From a checkpoint of a small transformer trained on Wikipedia: RMSNorm before each block, 137M tokens.
Each number is 500 + 50 x the weight over its row's rms, rounded and kept within 0 to 999. Layers, rows and columns count from 0. Numbers have three digits each. The size before them is the row's rms in percent of the matrix's.

# o: layer 9 attention output (transposed), 128x128, rms 0.0544, rows 87-127, columns 0-127
# v: layer 9 attention value, 128x128, rms 0.0441, rows 88-127, columns 0-127
# gate: layer 9 MLP gate, 320x128, rms 0.0624, rows 0-7, columns 0-127
# up: layer 9 MLP up, 320x128, rms 0.063, rows 0-7, columns 0-127
# down: layer 9 MLP down (transposed), 320x128, rms 0.0627, rows 0-7, columns 0-127
o87 111:475482502499516484449505544519494442491539582595441519537451426547454491550486577618474489568450490471522459505501516480522375498500396417441570502542555381527502446528538490438508539556555485529473507446451462530476489622551449445498492522489597539477387565460479543580481459480518448517508492535427552572431510546486471528443470533433606433514521438449418446529548437523421542510548
v88 100:385504644469557469528498438432427499440470547510461500462469459549542491492536513533504458476453513461510537630539470568572453440493488492470526434407497558415569468500585432493542516469496515455551425507552623546445428517496401504491449470486471588496590478477578486598521537513447498415531466558496542472476435476473465566547523450495491592522450572467583491485555548488558519494523
o88 099:623596403527534426445420572524582488560538403457476457488547548505424544527510524389542533551511477519493461498462455505423406579452514470490587516585548506475437549518494513512450508526525522511464552520467465503590467464554516563488542524465604505498580464526485492495447530475503535496433594535563512490507416521578508509581497575471492438494547515467464358560453450491445495462577
v89 114:477558531480501507484552523430531443572490531414389514426488441502605541471515504470464490472480481455561537583572517471551511489536504505463467469449407528441529561484644401552432525434545470456467551435512490525451466512551459501506469489488505525522442493465517660592573511602499402450528497544542554485539470498533492470444565494472509488502410500478653424461496493493539526438530
o89 112:566562550426464490458436493493498471469557441544462457427499487519476525458522469430458511543522594502431467505543455435401382480400482520486493599548581558500464523505502497495551486515467546509585431569489499574610484493444508471428463499504557561528575511476457436589382438506567519452528592508487514505539490516407547582551486575565487522522573562448380506550524507458477494463529
v90 111:589489488436469452482562534507542416570575604460456542406519513484514523518485471381543434549489477491454549576536475474499442516532563435504504489394429454478602522491570468516518453486487386480572526516539442536468523497550508539497510439529542481437452515586479572434531528511451581442511460620546497542497492465531542494535611500445541404576396496484553575573479493561485492519476
o90 104:473457605496515502493443442491564534424462421584445444463477514526501570536466517477541506476534557476544505543449490459496537448455445576476421497596517626462508583480537579545460518610524512534489519484440461497601419456463460477406408494497417547511550435393483470608524559523473483561413509423445545459495488510543548528489566488644487518482535505509528559538520505450537518465501
v91 107:495594549511457512554449505560557453435530474478521526491498442567460488514475489575493628473466467485516491541464546496575427575592473487470492548467439336514530510454561490514543483494512495590548456445544535523426581500563500499546517555512491498593475515512553497516436471449486444420448558638516515445431517526409521505436462477497417491527477640404476537556470433474482563518500
o91 101:538505454544557464541484439472563507459478473581507495530479476500428587491519460518560488562533512529489478530547516480464502455463568574544514524532439584544547529391472578469585503461584537409481460476452387491514547441519472509495537417524512514517533479575520466429445543528610498398523557446564419393515450460576434520574464457467472493525570554490618585481535470575589543523475
v92 125:521484483511453526483470573487521508398483414471544514503525482510528537470546551456470500455493451499530489576528468562485477464496609535473604488514578491466470576457587445575392535521525459535522380541589532456508443556554490480455500467463436442404505577461511507462557447541454542540526539472556564568431581600566546403498555487429518471587418513475545567445575434533524440529517
o92 113:563520530524590511408502434516432507504573522514454597497433575595390490459574548510492480519520448529452526448488523469472505535503439566428464449474516500513474501427490498516476416561540462597529559477431445538562479458490456468497495515590506439525517449523502499607504436424428491603570579541424506498451414439393403558470457476559465465502478547452586449546463562534491466509522
v93 107:456486413507519523558576446534586422555554546494474439532511472522350490545517581437560458447468477541377494491408454567449434506545525495557510389500435471537488433491531549586486509488508516477485573501482456519471429472534511565557494537470465498517480506557460503458435514565490461610422470449540458573564550517560457464474503460436510472486490459507451398510434500514605411572453
o93 102:456463621488496482456394447507434629501451569559558484390526556430516458575561448522544507501464493476533450455495497534531481511544541530437503433551495504583505407451527502485598490483434545501420576449540571480500595567533437494398524400553418527551494503534478427473498473438455474589365494493476530517511500555439521503464438500506532477512505448560469528464485507441509498585510
v94 115:569401558530487549499503426494493470552439545413508427412421546476537515438538515432540534523525510464486596544575475531502528533434549429485450549541532491591476424568590468527538611444465585389541626459434499510508529497554557546466498543531514517581487519518465503491480422437484621441461534525494543497474475463434518542546536520505469502450595549473474497581515544487400482527479
o94 110:490518537434437450476505579480462483420513429540500452506476461493509503440501542497550453516564494587431393492454639515510485486443432415518480493464476451463448574513471479509560550584483447542440513518508486474550474448509488482472597428434510486409449585499443469616567540478480448531424464448516453485452573508603564459508563490572437518480475427574515571405450499471553573506571
v95 104:480481446368505513531445525543550463570445520447586530569465585567439548555549482530479489469429505509449404418514563560499402514490476524460495584398485491517602543480520551576495486520482560494484484475491577514529467472526545488569479505456405528544460406541609478505547581465477599483493420624462541491468490612483436572508487520488424541511431492449459485524561482521484488521514
o95 098:495483460527523357594486445545509530493473568574461452546496571501473488451514521573539456485448435481501548595481555508495557528494534502588506390634467476484486472576463601576529463559412556609533456492431508506568497454421509536505523563540565500518490469530460466412418519497506369533471541458589538460555415475590537460518474549542524464546524491510503480512416510467496495513496
v96 101:456534474487600452458473565512536477567406531483520605486468511547424506448496520464409479449513572614515473521520465481481521515576472424525487589504523558533476541481431613509476520487524448520417408416495438524498456394404526545520477454478468495450494506524521554523455526554502453516504519522516469422583428530531480462438568586527400532521509536527481520384389452509483512560607
o96 095:503413448471472527466493495558506572467488587487561465581516464460508514460442507487481522510485436500589504601564520436557372434488547510540483484440531546432504450516436381535446448456357400439566507504530523525518491524444493453459521495550456530568527433423458533448440515542522518470532511490559538488478512535527427510455402539525525449459465555424430442449489505461536480421358
v97 107:439593504527481554480440601499509441546560573525531458537534440563540505505415494453550496444534454518506566603607595507465607581528496549517478552465437479478509515529453549514478544528529509543531502549496600473420474494481453408527500512403567489433543492538423438446429519597507565469425532521561435466496535399584518482466550544481476513583519477517514527559472393519516557443505
o97 103:502439486510508456519527567510448446497458399470493457519454541500535477406520521519444498562539527523561483474528461531506562385531496514498454499497441490504501437477640501588474403408497545373570498623524471498423508463501530526373414473484471539579428450487576492454546514462490570563513528394529478418488495497430547500574474553519540507481568550451593480488551459510552552552517
v98 099:474446583462438553483468582570499520483505557579513513499521466513560609431489402495522526566440499508442524437522582523446482491497407519541542424526468466503594495419598493437504466477514482539503505399510533454465476509474462435453469484571492506481461602485446600492517453543533467527479627592527520578472471554514556568458459564546536475587393418508533487463468532488546544474404
o98 099:432458391486400587520477491575489487537549513574429548566467499514419528464550497464480524392475568456460599470529473532473572475513509533463501520493497538443503499545519577466504491510569519500561558496452563482624488517571489589523507388468495563473596367498555468504479432553469478531544418465533560509547554414428469544523585547523425589471578471476448532523522473537529486514517
v99 113:459520471525511469529467528560451528474520514486534569472487508509402518568481558477487543428414571473459430494591483531536466520543494544498576522584580575547441380550485593475537517535478463380438525454406528459506421523549518488468490525537496454531478503487544395476499496458565462454598415481482453609556434492529497437440501529492484499493558325564508526488497510584552544469475
o99 109:468435537539525528435536561614379588537512513471534521578512501431536466499610562504453490482563465559492519522606493530532532469609494422510535495470453494520542538482525417496406639497479528488481454504468556434494554526469567564542493483525466515440526533539554561539430510490484441462402450468510543502490514451480487549452419468482532415474569608516478481433486580447476439439587
v100 101:495517463504555490532421458572586497431504477487468396472516446441542476549480474477493398500462534564493443430612458558559480536538494466493457535640596524495477534555478489539472389553482463521471492571512455573546565529611440508560526547464449510506484485507537460558527508487447464380582466489565443545518515561499559575508489441496441437508543427471419546456554439587453529493555
o100 100:584502498488526487572599624530414572504485516537598489479490513537505551599562484522598562521450443519480540498459497372519409579535493564510497481440493447387534485424586504516527520510516486513487441424474518401493393480437560515519459564518480506472470526535481482423538482544465389431468486557473497504511512454484458462479489428580577474519498576489576548508520516444508540500608
v101 111:537512436500479501565440539479533483535496487558533563514491482456518502535440530532532472412419493447422493526553570475482522435505458411455499530511516422603436491458559526517538469498427513557465501418442397494516479535418553513580597440519552599512423559530555482502512497398589422422408395488524450499488493416472451419505532455501499545504443571558536526502543597469430475553558
o101 101:498438560563490470565515505604367579408519493539501511529496434531537418517484470481478523493588471458591515616578548599403496537526575578558616531569437557465551560532426468554533547506521532508569487497540493548490561526514566509494565523456483457552491486516479556607557487544438541454526608504528493522465497509496510527513451472561459510443460475502543543517527544603462466420483
v102 100:485418395471464508536449558375525479539487545524518352480534455474428459543487479549545450418495546446539484473501534494569556462491513514540547573431518428530503514588599404506474524504449487552446473546522427433538537532440487440401555504421481512540541468457486481487561505438549534454603468550545558592459472477492488518536494512515528533495486543508455413495544643464561463534421
o102 096:586586526551527449541503462569411490463441560476531535530484615516605541408402535456525566554572509423467504486470523595351468435450556507526497431450509490527441517474475572523562566517488499615585538451500489473427497522551506542520510546434471427474493527453476496548441457462399522519478456498508446497529493544579548484518557471469442541504571487395469492466529494542415508516540
v103 111:439496521521509452484553436439506498542482431452423533535438493571555459487543538544532510467475518427581466521507435524366606508462493492412515440574542489566501500552579601542486528527596456555476519476394494509523503480574454463469487444541482509553494416522417543545511442556580548512433507491551587557504467553575452581504501552382451455471475525491442457491521440481501564402567
o103 104:572572522494466429509481508581539470543534599540477535534536440479501374434389513461527547492470460513430532529589505481521494547515422475554516512463429471504449423576474537456510451561454502395533529517544458483493422493438528583447509470484595548459499607530486417510433371439507545439408570448475502576482481535432489571463489480559464460477514475545552452509479537414510519556446
v104 120:488394438601584524511559492537497516580438529474542503504492537505514539452509515551543518567566458504434558487515469461378493388572520502449414500592418620600502466560527561550544537422456548402516483438532525583524510541504453500505491517515439506448506476513524443480506481450476575445476577425553446426494488495509545562572560589545475489473542439454601476480545526440497511544521
o104 110:466544553438437497529446500497492515432565478511502432565397532492460436496528545495434536412378542554454424516530540489563525491490423512516562539463551436501515508464416459531509435528547497478532501561456560485442535495582482494469504516493535418581546555437517585451563511459458486478396455446494477538435584462545541437528555540583517404473388411547446468493420556470495608462515
v105 117:556445431638486560459584565529559525496540519533535532456488482550530610459492537477463554483488470567489554432556527624517539488575512550498484599480549521500562509507487445550481465384500486446537520496441501508474496471569573441408513605470565514480455538519410577563482509543527427536511618464568510502522475622525543414443467517407457495559524503506538525554511450517491550497479
o105 108:425506569385459518432496420473456543470460417529539428537487508481470497503536523536463450475489462558459440450540523429486539391437503581470395541404391484425534495496548520485539527546501370570496548633470523561498568566503435499515492426543486517490487427514527495461395468550566528478537508537525532511469474507476452532468618486577517476434489602472540564516497555476537497510556
v106 103:569437521516516476532459465464536471553567529522452491549451371421482456502521605567469395595435610522425491411522616522576607527508541462453593464458504537471509563495510452555524538514550599518535527507450524463517478506466464515460548449478513566460443540482492473510532479493495460453545441542451495556541569453511525437445450488497403467530634434471557531529519474472544499582460
o106 099:484470461591440591514546533544415478519450412518552480524534569478618574473560536492517510484538449484564486525421532495506398490441519569509489443492452528549440441498469497455506489413499488558421502516623525567517467498478523581450503539548473357531552574466489487569407511539554434481523569550494551476489542491496493514509620526481525530456479511571659517514514569482468457479551
v107 112:483517471579381536456510530482479479463478478489546490468521492552491521436480507465513504495449549462415441495470536583515440484423535545405499500527487470530492517566550544462513480499515447489532539435494478537417499436384437569476455603443508475441493540449624526467523470566424528496581486448435461459471512552479482519580574519523409494464534365547532439596609538499515428617436
o107 101:514460612503511436457495526553467540498528438542490440491580505573464540467552502538518449521465529464615446479477454576536539524427464488568495453399541434558555466525409513490443605509549539473446504490454609588581547541521523427527485458508548430491481471550526473549487548421386472506489495534527529471567479466527431499475533589546601473532462487456481483442464491509438640406531
v108 101:410485558503526497554440509592466508487529491586519388681488503484482527437417547575549497519471441500370527466538556489482496515492548486490524470503368514507458477540510501511415541567528456409495444602541503519534373465426486528514540543533521546505451517547542536559559472526594521550478535430465507451513492528556431530520487504584485511505451447471481527404531474471539479396504
o108 094:527417462545433448593537489472508488507509566520521523561509532505448489533457443552485484420535584507427507437473410435483560461566488401493527489583491445507533463506460443480431439406388572509519459570487583512568623493527472502510494462522538457597571474529569531460574476440416485495463526571548558524544484529470556507521478464555460452497486414478560426534614488453454496549591
v109 128:577536630512391432465518444418507519547483513501509472450533495363527440462565502522526502537524475574530537576517415432529468541436506563549472555425508469533388510516520546560480501527470573578520507469435633525609506565522488469545481463505532491460529451532574473468563503444500463554455444530565523451452591529516531506503529608497475496448509594575475507468480549464439572476466
o109 120:512466357485536500536551454428477407503459467465453556526495439551526535448600546461531449494500510355510462443570585539477462569465483523534585511515482412512520480501478478414477442553468449504507415442491468469464437471534471456440460474416501508527464614445439502532508463461483537516481592422515503521493415451533493469426448478435435495565454487574496569539451457545601472464592
v110 111:514549498475499465489459521436515523623512496450498433499493475554489487485485551569451497567485555559391572489535534497498408476449560546496537521499433474459448533517521588453515552475502517680506519478595550458515627517528407471469575456399452443479527438483519470424473571547459452544507475467468511462540526486607459452541474485551404456545526432477579439475475525567543445566465
o110 107:550528479470488564532466472465421493413469506506504604491544577500494564484619474535585553502441523529674457465463530454564575430523402518530505482510493510590533463485498509478506484485470568509578443427594533572479400405560519524481472554521500496500475511488589562561476488482551580485496568575520473488452486519484565533499526519383519462459520464500419546559527407495540569449489
v111 109:473446443494499478560499536440480510403422505537484435431552415459351427579484476507507481516559500602463539481508537474495423492413505489526448467460457423491547456493478456394446477525523537564491525541516504567583465566522495557467473580474547473404543563524511479455536515518429486462451533543520463509509446475543587547581580494518416500379527486437457510595473438530484572469407
o111 105:470448418417456588526555487558527432598464495534523498441466508544500535587523512448519537564430524466536549509501497532482484527504454495436472530469535473518595559412501532489541514521454489506488519463537515479428456427558436548507464374444506361495494470577529433448478549464464523481479406477523401401504451495479577428481468468559629552496607481474540524451466473448582516463581
v112 092:524523484545646601454533484464485515520509508495551488523584519488484539404503498520499524562447455467497458453482569450533450472578447469495451577508446543522465460469523462604524575371509487406583581474551543488492563518587443501459463525492466562496496480463587452479560531442446612421539554458502428436504519592488506519515415518544458546499549522501541550485651523444543494505505
o112 088:453511558565548459541470507442508452428498436505559453460464563487425540583518553559503574469545528505405409449513528502533520476449541496537502524505556417467473540502421519454532453582538542525497466490370465544479618489531509475556505570493525479584507499382458547475459438485487460458526535494473585465483492394496482403589619464502604458514483469568417519453418526536467548454535
v113 106:472573404442518525466502427570469499447475501392358536480533510530516535532596506407484510497517538504536459457459376561526422487468521501525485483485524500365477401423482533465476501476549535497518591458482494477446518482479469489530554564471533377495494429433528481531534522549450518537519465476394604531526464493598424505446509462466496501455527441476457449546600492556461455412536
o113 099:566490564525477490436383506467548468588564462486521459423572430408527462553569526532448516582512508458523510538486484478547476570510364412468497459532515519588548516483563553533533525514492546534467502518474538575538536480437464525600401533534512647427440550550446436402520489550472443513565470617504500492480475543474507537524482454491520483494488451519429521472379489510575497552505
v114 105:511460418510497497530561580538526447484486440519484549444534540626473458513417457513515489491466540487552488469470495558576518509518462412538480424540533385516482451497546456478453476612417456545424520469573416516546500463449507562455426560515456432500461482484530537541514569492453486486505413508499489620533523523587449498417567419467579453546478588594439529395448569500532504560513
o114 102:494532559543512445464479437485496563516543635499571518428505441492519538530435494486596552448488509430577495568410420483445406518530477624515492479469473574523501535483453470556553601483483454463505469467413483448504526575425449442440515479475403521392498472477484548471388493496405571579559406510439525483485475508493485584503410497484527571500557542467463461467520466535446488533516
v115 122:591415513518510479621547443485492520533455466393479555384508612527498617486529491463470480468532531515489551457555562477487482466512513504562511550532453436462517429498511511438468484501503458452435552387509537484463495520560529469486472474438500361537516385463535497413542502539465523471498556477474592502547448561528537463478543451526573421481394564454495536475460485568432609504441
o115 116:443583479429499519455433512453582523516544466534456516500487452525432448418533488533466539532469490469464537506529607449575506431547406514457478494508445628479518523466457454617514593555426527580546360626453463422535513449495447512552488526529504489367493570454509566535426524570515548521517447507480472490518488454454533493495448497482496569540523441518422571476485482427539490457547
v116 105:542572560394543446517401503533485553467538441561546472571462464433501462479529566501422560393418551562510576479509474420456456478503462457543572520477522584520560504462441488444487550475465511487496450487389517484464395469528537446364444501418478426463528504495464436460496489550495455545484513517475559518571553469452500464589499486560518631572407491482432528473469497563557500506487
o116 102:459447405494482507467512536487528502476546563487437554494514570536452399557573502449454564496542383493508502455487602481469512441529578399443529399574492454488441447556592456472412503509495476556516549557616577498497474474516492526549519451589527541506558405507496534557523487520593469464476509496526442427524436506457532482539427554385519519460494516466559515422553557558425455439479
v117 113:503485545474490508575450472471445508458412469476495534459408490519510524541506565606498535634567549465459527445482536497512555453542583509452498514540513495451457568579506530555550478458467436462380429610532537498613514522515436481531446508617508494526613478577516452497486558371518475483464492419460513464446475463459545538497439420502542477535446505480459568450465530489487602566553
o117 109:562540446545498478449567546432553502482573537437467562556538530536487492434507496409517393407455420517403499564505408434496494477592460524503518485460511540477489510470490525498531494552483499475453477453462466541531469457504490575477536603516381391530509545502542552438538528573473567499483500478514372540434578420562470510472483501376413464411424451517521458544529470479483430488558
v118 119:504518515455520474558483511524448537491584501427509465472490583463570489497445483498457520508508513448598662634436474439456557443479531435584507495472499468525524436579483381508449485534499556495479543572498426512453566555522509473462473510540477559498493491572496497517506518465556576484441469569609588547464490415458470478445453437480574480517475573486453544491606503502496552356466
o118 111:417517543544509415431536468460518422556457516426440512474463509482523394514455494427522604569636561528446421438512553561483538518491433506494504540535452521460499558447563533537496454509497465493609462517506404469528440440484453549550496514433470523473479551464422532541553462502527459445432462466442425473564505554446575496630511459543394526462503549433575468527514524557462439556520
v119 112:499535553544451558532538480519564494482499468516459430482465462490543519501490489476566572503599489482583545465457520556529432407569496560541522557568531500503472465586506545525427475482514672520460545572442525498557504443492427352566552543436423513511545489503476532557473523553445383512522580506463552526515584511492417569485476551619542531441447515489454401533465490532529482459488
o119 110:613535484456507463464491518440378503583397566405480479481543516466452525412628437516486479552450520529480511499463496501472515532382526382508559466510439422508520491415574573528673486442532466492497554561550568543508463558517501433472423476517525502426430514484437513428448462517569519484517462555513429516532495486507452528559483511460488520607504473513474534492540509434501521534503
v120 118:498568620533540476536470461508477541421469431521417648419479561515453460526465433495554572454470458463518430524413504512541497543442506452573555562580518442557489433523523535428523497499570437527583497427481534506430515472427499587545470431508426585536472543542569474588493488509508504524419532524531480529435448542432475530500422493488538575400516527453407526579504462458488490466506
o120 110:463476491590541506463477516573560480527538499537485513510483478477418523492445497482560533556514517543509525483597505581465521602477515398564484574420407576484602552529524478489494608464498490382433478490531392485503507508487538526567584493447533479486565486521413537491488479519476504485463526533566455480627515557506370414488493462533452435545528509558550499413457398449514503534402
v121 096:452544407469477588482453494523482425378424505421537535417502466521492538518527494523536498531466490391623439450560566566540586559438552497499501488491472446444474564535419432448463566514466501520484425501512554459518498513518471412420503406486573444502492477380528389474550450535535503508455433519496405611417484539534458469454502514491501475446456482589480566491479508528492504482532
o121 096:493472502529474457514501522527480407466573460440460518604584535595528589492512583534530440515500430469448593561477473507492537474588483517549430519543506553511449523462480567553509470497515503595527517544543499454439520510438515516545492580435410499386578581579390506558514457429448560502613549502523523458483474552474416449444483494438570487496555582427457486447518514512450525581554
v122 100:481463465409491497576450521474510422470491402478534486513624437445563472513456573552445598431446420544509501547498458558532511588579537476448446475538510419579426556510511467547500471587494561464508572566483509425541529541492483535508490535536545491508495454525411561461489570466421405516528533386540456539509435455465533469503417438490501434473519559466502363457468498503476559562473
o122 094:478556589555464483436541499481478527504481558561540372471451489564462374546537544483495471457495525484460418519570485500547458450516540523531489515474524475479472516552520520396566480419441549531528482400512486537477475517537500508391478497533532491481459510572537478486475493479492537543537484501508447465416535475545428472490411328448474537540484547458508630597660465551562491514549
v123 099:527480506579373490503560430395476551438493513524582437489444574531490479498556508543508467461555539481426496478479516481563412482512468584539510565372578544500454484494450488527540444560514567473506425515471521557546429441417562443487480551451551520538608461488540532479515487429474541511516448464450559393525581593426484479483522498483428576474519626484507556460538420525495518448487
o123 096:466492384455586460528524509400557491554447499444471539516483437529541482417577488565441482571554450544532491483490510539481458581445578506443530413567432379514551475417405453513441533591488472555486460513478441526484551563554445502584546478506504479503383546470508450458468569526523548471518470530541510499537384428618510477478454563478520476511464475512521392565485539440468512470496
v124 119:495621605545625566523563485536416480563499518505428432542490460540477390447491481427525474463556540435532435559456473504504508504538456464558522530472484503441480589435542486579474531496605443448527515481608467499430479464567460504474448500494404490505569477402526445496496484485538607538464457474486543472612485458495480495541500494401405518499501438502542558504512418500546537443567
o124 115:565465444522536450444471580471583480444484517516633534459505529427489518503437463446462528619501542556523503404468455449482410490532506498452461612459534468456470439505483516400491408576454568375457497579525536504483579473433525579502415580546507566556504524452486460546504560449467460481483537431487515472483452417453497562599495504486513467494550495494457466442404478546490513554450
v125 127:476581460526490513534434474519463448411405507470437465386531520516445500539633440567563481404530517418463529513430496541491536578541608529561550465490563486420513503520573567519543520481541403505486498508441483488446465524520525453420512482432518529486445400516494520546482440595506435437477495520464467599432533556478489512535518453525541495456458463468600484449517428560586491402534
o125 116:564478547471468525464466516543467483485604455556519466508528525593584467390509521479436583567472485580478531458475549463444487544491515463460524498525478505586559484420556540552500570541521479472526532440522469409486480539475490571511424501556466538462551538666496515434469420472431515515441558544576483429571507515458412489521482548425459551508606500421530507568539550371503494537444
v126 099:416514470510530545549439567505463523404415495458441528437506390564456526460542543543495461524459477521518563414475613558477513503509524429475476419500516555472459440471588478530546577458581530570454509509535483549506531517452462469439450518532540556429563516577528622551538580433388479440488535556447484461467467484502444542442484497585482486493472600472424509420595533517504532440530
o126 096:537524519522366490428470531495474438504540533471586405434546463591504517518511573449576610490514551553479522633475427535506473476460424467494584439506504495511541540445365526511550453542513483507526552488480438520586513448578493561524549502487469456531467459493475504405452407594469519514584483554530523411493513469484451516574505540420525506461560443436511461573508478456541436452557
v127 094:496405524483497456544530539494531481525559367392474451552573430454500467431537493499470393465496460537466487560526454540526484522498563494461540501519523563467551494458540482618431559523523581421399452621462488478462515497535531484502467561467421520586500398582535513503527503473451455498541520540582602468540566513522544484408460439562498576549578568424462455487491497470531541459463
o127 087:531620507562548480500457499448448532549466566582464453430403532493412558476550515575487546500533525471461481456501578488542391486425472482467499445498529462454460455438578474542488475435423493554596550493492485471574496517477570537464506502576606440468466582501482431397439502539561479495472455473452485546479441464499548518525444530450435502530500507534603441543464601548524386533582
gate0 079:467446499487516534412466530553491498540446482492517544458477538496466569507479477405559529588503471515521397504568528562523485497506536583514508522452518533483462524519553526421532508450502571455565449497491551527405449444451544542492482486507467428499489401500375504498631380489475474610364550519464504547391597569489511568504483496565573490522498489509396447459529432509444544441511
up0 083:502467502517485546517416580571521542526376439405461506470542559433528510586442499493515449559512446465545439509426518524593490522531573501389544487539495607448538510453592588480503438464514522484597458491526489486484496551506525516495524571468586486533528510511468464522585421477431434531390543498528535599433531605514532559508487578478495470522459445473497568484449468468478617437512
down0 088:538474502518563536505498422446405489498510499453485513487426489484440536360483436611549429503502450555497508571475493491579450481568437492479497492496531523461494506499578527426479519515487512413433502500489487550420447463440523556561503428566470487519483510523492429472502475532509558486537468495421463475484523490504562490484565656584588596404436514461462416514437593497611467521612
gate1 110:565537535516542531431513570466521528540497527470479560531502423491534545493390564498575527534421398563445489430485551475506481561399559531456433506477590517488468439459417526565443591423447485402442546438469415528544502518495486546431504495503485427418465480498473448524462480525504547493451465533443530556434478502523566562560461481587444391630488565498558493439515505463444497559468
up1 098:487495524587443499589571465445460516574532522482434461442529489477343496430582396605450538509561542513517501454493573483513410395484469398468540449507536518498479534547530527525497541492503463496466449517487629515505479517514448502495495523475588507621498566565466511523608455516577517495588538501477453481518486508492430457431425467517510437491510525434563482487591473555550517494402
down1 106:465521522546539502343544510423469538430476449517490484478478542525577549493462527512456475494522495552419500390467491524475514470453471581493484588464523538571547555463437559510528592504489468397382535466503457448591539500475548541491510497532507513471438546497477554551460403413451514517416526454415578471466454525580515584571485468509450437549452430492541431523600453424566540506467
gate2 104:507504508505580572487456531441568515431476460554442472471507542466562506453539412595492410633534474507487532526482636528439521533525436532505473505564517535506508548480470493487459489500467471572544438533517554481551434418530346485436532467553424564487394454501500445581486540530509482553440527577429476544492479525514529475453517423609536487444401450463458573532518467473437563465513
up2 106:534549535436545465470515455438537489471461488504496424445462538511519565510515516486561475548472481640571469448521502573448554507517442533571556537507534561514455422499467510509597586530564492485548569526469520580541527560547442617496482523485501539515472464491515588627458439376486461433443425477480454444570544462503538563527553579543531560503509482383435495486509535425504492614476
down2 103:450473516450626530555479467487468565545526583479497571492397558491506520519469575503489488586546548498532591507479496575482453493527493484436512431508543544554509463466593554617551547503560527489479438441507427465442494467527623425511514522539446428509472488536412516498512485439479548432536453498535530544427364457479557518536440414484440499422562490513473449432532422575514460437563
gate3 098:531413518543533558490527497427452492479487486428527591568441521488485508614519381509551467472515453499478534467514455456482508512483516517538595521560555432523536536568519478586475514461532552489520553366372532465502473475578528510478547485473586462461526456527568496522592430414524456398512602542525509563462561449509432490461497526469497452540512613517591502494432441457475559407484
up3 102:467465519436534487529486475430474498509489486547435537530417528463494418582463458454534599544531493550470467500554598523512494556394547505476431440537549451519446526475497370530472556522592452513480537504561515433458473527539484426560606584499505488501415465382452541471552480473515481542470567477466566381521535508526390480548500454430559519429542459410543537515536515477409504574530
down3 102:497500538565523468509465475607501517458469465467459569534551465544564513474451500486448519517509503530533536479479511502533477422409524552546549412550448565521481547600495435432439430437558514545478565484570480545466499588444467485510433435533499492386445548559485423519501427522416408469454547526483557463435501503593463498393564444562592467587541526527464418493592472533438565516432
gate4 107:555505504454577513540523565470467558556531483514535429451436445520470415459522452477427506502463477519554473503542504479533525566488477459506564551568533567456492471503444530434538483464511688531411594521501469453466491549446461576501502501415527547476477630477451523548479393446549530489461459471534491476465467515394586491516471482447480565562396566524475514514562532460401606550490
up4 097:454499393535462543459587509513485431486497458614469525543453539520506568526471544477475445418485414608601495551441520515461502544465454500524529508408507503479423585424502554514495559631518414469576494567594504436480515437474451518447580487407502445535510466495577469554508543539493458531486552493511591545488492514488557461418427488484521467535558497460447523576473520474462405476597
down4 104:489564499412606471533534537473524469477507505482528458531479533491497423497487429557424489502523481440478521435510566475489550547510421492575505620511461594463480408568521461488577543480534497538556532556523507653485507462468412496417614456451514512421503495461543499467481499504499522478610450389507602505532458527397460549446595491600441495461518517484598527484474512482450518472553
gate5 094:544485516492423504441489443513422414508496535482472479485460556460546481423430452497468526519455513372592476490474526521469562499460524583424455454443509488565422424549496510556502481476506489510532575600474498519411492499593507554535505580468449474510554497449528515449480442584576574536594483578527530486543521483499555447550430529438424407494503483475459416385530496436402518582422
up5 093:535507516587497482430501548450410413483530492440501431459495481570520495617511538473528490558485489499492417428594543484532591519520409489516515520545402584445577526472531519418501522459463436435532425487530490514558456568449480459483585373495526532415484532503490515466545489510463435563559597549505475541519482526454531422470558490568569440444452499485576459517431437559543458448598
down5 093:475481562487525510520426509549497446460494540499525525533427538480475500457503430501459438496563435454460489439558561521516515525471567468454476419582563433461478484498458587506525500509442397465493549419554512482560532423458583533534467448576598594552492478535530425484525420583518453497484484497512519405528532483575513508440482465374476444536527446533374479495605593512449454570400
gate6 114:465444464463436469550465557486529480545434496438482524452484423476502513498542525502526403510537436516537586470451600538537452490516460532549515529361472589553460523421504480472569552515577563377470487464492539448464570425460511528457467510476581553468454571476448493573540508505461480466519472485570464445561570513465573491608498414446360534525487472532612452518495489508592473531459
up6 113:472551549462489502508531419428477524497420521400516496511482534462543452437582573443443507399510540522464554497486504411462508414569532538465429410553505450472558473467508501534463539501582483515511495497475469533560526519508533558470470584511356560531587485490485484582465419592453616408518582610542515535556474432557539487407546518449519444529537465564452515484434454499538478501519
down6 104:516530561446455520481516478453438524460492440470524551472439541484587415486530453471410485536410515342487512500524488504357434454521568436397453481472552515489479493534443558525534488476424515532454478554500556453418404453530505586564446512543497503525438546427476584436531509543468444434515431497530526469467519552493507546555609513470460548545481610497516510540458385502443485477459
gate7 099:531559497479460439504532462477441510386458561540405543476502496471395506486511423468513569496554502613423582531508536545527559558475527457510429485554473520575517397505443467557497513506490492409398483521532623504524441524433594525553434466433514419570435522564455487466495509490546554428422504436530495427492510505403499459500526455522512504584545564513488457487584555447554534549556
up7 091:502561481586508451566475539423475492451561410467506513552481535446510526513457461574510520454595462602525553541598536439548473555427492491465554513559360475542475524464380444511542545488517484449520481416517448528439506517356487556558569588494456516578556471510506518452445421411582561447502492452535551464526458485459423520510452493474508472482481523438489469425454563489502577473513
down7 096:452494573494566520428516483490526487522492529414583520518452502563526623450512540472479523563460467443514527519305520544448453491621454491517581609481544509449504525529494536460530561572485527562532542551544493566536515540479470452532514497502550626447526494454484451407537469557427511523536502525445609480516488433475531477600540528521549529468503396541563565513505529504425497447550